python train.py --num_hidden_layers=10 --hidden_size=832 --num_attention_heads=13 --num_key_value_heads=13 --head_dim=64 --intermediate_size=3328 --vocab_size=32000 --hidden_act="tanh_gelu" --norm="layernorm" --norm_place="pre" --norm_eps=1e-06 --positions="learned" --qk_norm=false --attn_scale=0.125 --bias="all" --tie_word_embeddings=true --parallel_block=false --init="uniform" --init_std_qkv=0.0253 --init_std_o=0.00567 --init_std_up=0.0253 --init_std_down=0.00283 --optimizer="adamw" --learning_rate=0.000587 --beta1=0.9 --beta2=0.98 --weight_decay=0.53 --lr_head=0.00927 --max_grad_norm=1.0 --warmup_steps=284 --schedule="wsd" --decay_fraction=1.0 --decay_shape="linear" --final_lr_fraction=0.1 --batch_tokens=262144 --max_seq_len=1024 --doc_mask=false --train_tokens=1379000000 --max_steps=5261 --dataset="wikipedia_en"
Each number is 128 + 24 x the weight over the matrix's rms, rounded and kept within 0 to 255. Layers, rows and columns count from 0. Numbers have three digits each.

# layer 7 MLP up, 3328x832, rms 0.0233, rows 319-418, columns 192-255
127104084149125152115140130131148143115083136138148107090096099153136147137101141154108129160148095138127096133125150137109131068150129143151170131149159106111117090117094136154163169087113137
123103154112126170122107099108171124138117161126160142139119141141140127080134107152142116136133158099165134120128140123141125113129166116139159114146097171121119144064077130180122098109137128
131126084120137099137114149115138158163135092119106128175148086111095118121167157116129141140134139131138169176116160114124136107137119148152097134142122081130155095094126150161156124129141110
163081099103104137114140168160093115126158166123111129151079162146096125126158146143158136103134114106123119121145118164145120124132129158164140162165092171105169156138134124167133145104109118
116134118136136098120157073122112145121158158127152111134147120107127139155116111096141102130115161148104129159151149112121124148124148107112096141117120106108094136125153152135118072092116187
148120079153168137153156150121127132117104158167119137131129126077104109163065142088125117105136097137159123148156151131099146112085160099177129112117127126127107093126193155119110111142138138
156151147161175153143157127158144134143143128111124141145133134137112106148134094097112122124060100205148105117136157113101133106154132118069103157138111085151164111138111116146158148116148138
148126116103121157130099129144155120191162102142125184131151113133097116092087117152134103128147099102144118105162158161125138170135116148168146131125088131092138143121125137120086136146103141
124135116167148091101148164171177154105134124100128142157107089094117138152131144076083120142158137148099105158143153112133143149130134158126131102156139126113156132167116132111134097150102145
134124109178101140161118134127144101127102112089081137142124149085133136095114149113102137107113127109131176144139108126079120131141127180146153103160126130126114089188154095070157149103125154
137131090130143144080145153089112153151176163131169107102132128142149118139114102150132119153140112161160118107144123134153124102112150113122121106107148146132143134125093130119117086141106112
129098140117084136121138129133108097138112096151131152166107133141123120145157133111113099154124130143169124140136130160094110119118097124162101081149129103123118142108138118106132132150095131
140159111140172130140124108155142125104161110154162144175123158118078144169149094082108114155134117092135161110131154130156099131093149128156118110138109154131118100088172149148101128116102111
152138098094121111105131131136132130131134157130109106118139115124150152108132110139126115111128118146165131125110142137159147135149122124146114154136140113133107136127104144120091114141120159
142143118126155166131155114104090138115140106148134107129119107154135111154137113126131157131137152114098123137135122119100137119135129115116140173136113077082147110091131151087133083152122113
108085122118125154133108135134148106184085152153147117137154145166164143129153114081092093172117143166123089114121129134136148089132140120116115143116138086101146135111110122170145114137068146
157133140152125096132174122120109144122142170113102120139149138145144129183141109159107116120139131170126123147148123141101171132106134178111130126135164146107134106128100152134142127110124137
161097111091099138119133087088101160128095095154114139143169108138096138083140122144104092176139114151142139148115123128158138129147166150127123111116120164119129127112152114122178099103099182
146143124149145095126134161137118134129111120145115125077087082142074096111132110149130089116111078090131144085169110115132113116158120153129107136128128147110137107143126129139122104091097157
100115098103154109159098139107139114127117138115110127103156109113119117137113124059084106090145120119175082109152180147166182157097160134148151116123117111125150139103120113141117156145143101
127119117094103167138121160139123146106099083140131128142170133105129194130146098110140142117167156164136089147129155125124156131092163111134195192121107153117147124139125167155108164118081123
146124098165125151124091129127120143145091074143187114136070114134106145118129140139164127144155122161089138135124125156159163107133142175123175111144155087123124146121116106173142112105110149
155138125126140139096126148103129095146133113119112106148162127119116134134123147105123122148104123133154131137142124125118111152135114129151123124151117117113171075115135137131101147131108143
139128097104100143120134132101143108107172167154159127122127092106109145115118138145160154146135145127122125133104116156098106155117108141097159125183131134133116101138120089119127151146114118
137129145150130138113129097127117157196134154122118134158124127117166090095112141118139067141124130155143126125157104166115163142128161120131159147076142124104155121159136126109103124149100120
126150152091151177117114123147129144128145111136173108104151128115138125086119114141154108131129099173148124166114154143102077087148156109128142112140126166110169130135108119134108128142129149
117157129146148111119097118118115124076151135120135122124145109131138141132075123111109091143107139152137154103151102115134146125109154130116159156148111119130125119117089103117140122121118139
152108139153096105112149141147146146156049145104148137122075116153141125114131114085127130140107116114141121146131147109144157116150144092120113110121138139146102112119125124092116104115124140
104152129157113149104093111133169138128107119136130120147131116145146134154135130118156107162141087159115123173160109131135111129113128147129134167107147072129126137120124171120146164075107117
129127058164084137103108138103156148120128159163166118100116151147135131135149129170155117118161137153132116130125118180148104109131117111137125167110136112132133119102098123168100107104101146
161140116110122125153134165134107107128147111113141109146102133132130168155161097094121124117158137177166144150126133133140112112108133124190125127124156118121170148154146138142128137113138133
164098105119153086087095182100132114155104153091151114124156120142158149121161127155119144137148146147121118147133145157127150151106101176102106154120132140126135157087131119121096134139120143
143134115156134097165142170141162111157133103114145127162124095170109107126125089110133117114101110138114153122157139152083104121132134094126098092146109095126129106110116113116091117143158162
132134142127168093158167117143124137103139118106125116149080114136146150139101149131133088145129115105145166173149138174108110117113147123119129109139137088091128105144126111096144139118123122
156156114092137130153165122132146136144108128172114141158102132113134159126135145152136165117124152166118110155108140163140127172103147099139137121103125128121157136132132125085128143106131110
134096128115139175129085151125106132148070111169132117111119101091149158118125146126110154139139148153156129154140121135114116117126115156166128126122152123161150134096149157100140133117155112
118107127153142139144136100139104132135129138131149110150170133167118128134114144132121127104114155144109171131150143120115129104125115126149157138168131133074089149102104124129113098091055152
141147091148133126111140083159110125158109128123120144128158126121102124159100136149144076155111171137111129107153153103101147115144162115083133114106129118119193126118133114131092112118094118
140150147128134157138165157149133076138168143080128137123109124124120081112115096107124153107127116141136143126154103131100114115134170134119179170142128130159160138098175139081121101124105167
122105099162120121161156129131176131125117122135112108095131122152121140100087104096154131137128145167147172141152112147123161127108135146145106156108111158137124113145142131120103137148151166
138126095131189195093140114134102153151124149064140135106109123131144116116118088111131082114136114096097179115120121106120151077081103146127154154166118123120132138094168114118111132111112165
152178141138135162115130111109121125141071107145162097102180096132158150150135134141171174121127132149112145129124148157142113141112129132167118186115096086071156122088165147149095146100141133
135078100114079141107125090156148165142132111173187139054120144087110145159120107142110064143110129111114129081128121134092113142168132105114112107121120150147184127131145124242147137120110136
079134150168191112119127123113150083128152127124142144126139118136137141155109143159128108181114103098105140081132103106148131084131111090166112129108090153133140138100144152110134137144124155
094111136126135121173116140150143093105092087067101102131107129131117127161165126166149109154102090173157129110117105117169133116134101124143125116107125132148119092104141137098138093091108120
176125107126135152136142105124161150131120132140127130125108134137126161130118108096152079124132157135121161111154115107123134143130123142140166099109103093099156117149128138129128128134151148
112108134134160155142104135109107126095105158085125137128090136138141102145122127138124106168163152157169153134122121111107119124086163132130106176120134133086124139114152119091127143131128115
158173141154126133107102123141124116138123124130128132128126133126135143108162133172117137140121174123140140120116133118136079126125109142113115148119128157155104149115127073098100091118107102
140110092132126113163166159100120112137114122117162101136153109117101130095116125105129122119121134157093113200132157114103111153113129116103125120173100113095123132114143092118142129124156138
125148103124084147171129125134151051070131141125104150144123101101097129162129123112071158130157131163138142123132158150165115136115149186096119132154118098161142135079113150147169121130126174
141118132127116121093100161086152154119115143125153109163143110132131098123132123141127122147074108156130138114126135136157159138155118191137090142074090128111143101139137124158127153150133118
133076089124125129115092124130156141106101128111144192173132144144140104140135113131098090135143137149141139127134120155100142122133097131092141156079155194144158121130142164104146092111129133
100127140148153090152138142123129134141156129158135169160162105125143110133117093108121116116123094159154140145117114096092109117136157130139134135132159061117143094141125132114120132115133100
142126146109135144127166159096152112140139171136115110100162117122145142156133117146121094108109148104125108124144143131147154112162181140105207133131106108116142110153152109117162123169149133
149160055120151119152141078151102132119141155124152148141104154085126119150096061118139137102162141131160158155141132164119134122160127142144126105135133126099147129117115094135130106132111106
167109113143130146154156152161136109130086141121120118116141146136141112145141138106129086148113180135098111105132137124137121144171097124136137106146116124114114164104115156101099101120114139
138106089146126108156144107115106152156120100163137140109133112125106124140176161138140108132154087135131150197134113144137109157161155110118158160167114128133115128135171103117152152144099130
153147104137122121132095139165092118135127087120136119107138149130119104123103076109120118132087110170105109117116125113096117159119090145103135130119157120120145116092152121134105064133137134
140108158120097181132161175121108161136101136111092126128144127075073105178097127111137119146118136129160114155149169138117163162116106155129184111148146097155126109115102135131103154136110144
117098102115148136138155121109141140169177136149120188080100119123127124155098109164182126174128104151120105080153210135100154127134126148175140139129101106103182104134079110154079110122074168
140136152132138154138122110133111124123122124150167174173127113121159131147107137123144071125148116167129150152122142166129176122105131136117140123174116124102159115143135117161131130103121126
061124138131184145121085130116146108107119126163107117146114109075117111153150130139131126139151128135137154112110111127135155133117146104095131099113098139151138117143140117127119087139119167
089091108156172101102134130142125120103163142136150098124168094131140129110123138153160157174150120114127114090139131133128169092095131153144150173122104111100141109102146102141145111136139168
164120118155110137068155126175112111109120106124132129185122092122089158131132118126149130205144117121119112103154119111164122095181134124100096068158123175105091097099129100129099116115179163
116122126119129099088123102136100120128082122154147106113129123116156127122097077120128120115113127134163112074116167141109143122176151120156129090101153121089102123153109190140123083140119122
160097126170141107105120135115126118130145187134159159180108156119125126116137146092111131117139113140086133135160111112097081121110102119157127122106084128084107129085140119113136141085105094
115131157165115168145105104098112146141107093127132162143104119104105107104153119156133156120101094126128135116116147082121131104153165120128114137119154166133113135121141125131092119107145145
139115134119139137144125125132087144119128113146176152148129118123089140180163127135106175106161088113158137142144106116151111093115131138121097118107112124127179114125109100127122129061117120
171115097134109107134130145144104147092130104092108156153116140114101101108133111136107130153155063125134109097122134111134092129118181158148140104134116142138149140069190130162144123125136096
148077114090135126098158098124100107095137128108089122090116134126161124123109116147139130202130095086140115103161108117095130101115104122138077113115135126137144137145090156074160073128111184
158081125142110138068109122069155099141149154116146136113140137118150112114124148137129144151105152129138089098159126191152105128081162165143085138067048124136105122114156115092126181121110143
172085123171117158128097147129139138117076129086140166152117127114164127119098089113150112123127108135211113151127117137143140089185202163104155105077085113090163107111138178123110162131118084
136077099126143113141122125102128147079119156092158106111114159083126101103143126075132144131172120155150101172147092157124107157164133095143147132098124132140127118116127114149106168145127115
134084134104089154103156137163081117177109105136165120121129111103162145140125135119090111169125179117154126165134139131085112118143090139164143153122135148123135121115124078089120092114133183
125095076133119077140152051084086128153110098139142133165105118115130154134129099096137115155098100126130093160209210136092148112131167152136126119131107138137147181152076127103071177101124100
167120102178120131155083118094140134165116111120134158115165165126115102131112114071175094133112151181139121131105115112139111117138126130196139092129134117128115108126122121152118115149110140
154136093158132126126134130127083144127144165102123131115130095100144111128136129138140137101195107120139116102140127131156169097134149092157125093116134106101142105141093109143132133131136168
166133115141120163156121103136141109097141124131113128140145138117162113130144169118134094123143113134101136187153104171124141149131126170139095130090122118143137110107146113111135147095143105
148127101119159120119131138169096171139127154112169185091174155120144125144115157124151098168112174180083182167159143136144156128180148137097105133121090138152168145120121128128120117086076127
139083160145129162136166131181134161105150124080102159143155130127129111123156127145114145144120141101125074149115134138132134142132095143143160124113132084135143127119088127165127115085113153
102103132156147120143154142189133145170136126089110153110171098116120115120180092084146140137102159088150136145132127140114100084116099105115140141105142129126067120167167074122062107155154130
105127142160162111137112119126138127094132115083165109111126138154141119110127093134164106137116093136148148103141109139129107158165165148151121099118158156130150136079123139161109107070108159
140148119147141177109135126087101096157135140158151206156113117107115147178114157109128122139135093149128105158126144168092134160143162132101148140109063095111135107139154148108136123088132141
117137135117157155116110092109150093142138125108101153101102150078142127098104100074156134164117101138135120099128122096129123115143126150126126129091128105126104110127145112153110113133120170
141123101149156142161116151180103114137123138115140141117150152111156148069113127072099058142180162112101105132124117131131155116119137135128124148130136083145154110145147102098126064129124141
137131105120130113136177166123123142160108148137161139144113091101170113153134121100105097126125115167147111116141138167141115143080118152107127167145145092128166158132132103128118148092123142
150140111186113133147065093108151120150119100131152131091103127080120130148122125113134108181113134155125098170121156109056161100102157158138096131117118116123157100107144115102118177127153140
145100155147135140129146129134152125112092109096161098174130090129160137117116145111129112101140125107126119143116132136147145141138121137140145114130119069122117136130122131162139112158139146
116129146103126112146145115125144129144125109131136152104123099128104156121091163107140090159090152132124119162132152126129109171133145131134166157143100135120122092105109134146134145100133128
115135115122102129137129090095156129143133125134144083119136175165115102156163147156153142123166147131147120137116122133149120144102136107129105138152108113106074145132101118113085111141121144
146142116137141111131113115093151157157088119134143181111112167137168117123128138100115087179086119110141103140111110108122147168124123154105146138158062078115164128132120114132148154135143159
115084093115134102145095158137120135131088151143153117134142138127110144124093095099110096086090124131120081127164116106100112165128137100093141131124159109136163148170134095134127127130113148
121108077136115136082143104121082088075114157123182143142133081098145135187117126118169140130137075137118072130124171171122171073152199129123133109146165186125133138130128106144113116140095142
145108149118106129133100144117079104168142107131157116173132126111133149125168078124107142141124158146124153150122162155117154105099164138163111156169125140118140130135113174154138122112087182
103101096119121125178155097096165117144128152143133120120109129109130125141161150101105140140110120126122173099106158095136135107127109166157139122114103143129120158122162110113132124111110146
136126150129121125105140127154113157143122142121105078083091163094130136170117098104116109097160122114150099157107129111121132151152099152157155152120148121139158099122128157109127127166128152
170121122099145126139154134144159166124092123145156166089149139122121082163096130141132132133084085142113108157127103126131137169139137142112165129099100120091138069113151097118095121168130143
164128130145118169154133128119159122128118140147121097073128121153111076125171140117150120118093105160114140146159131146123142118124136111147119176099117141116141128149149211115112151145083152
147105141113103103110131119150117155150132129107175169148113128147110135164186169126159117143133096134174149125122132081120137109100179132126121129182122115150124107115137100136159114127144133
135108157167122124109129127124102181116113067118124113154137162132118094145145112114168126124142153133145097148132173131121145124116155145149115152139170128108144124121143103121158127136161133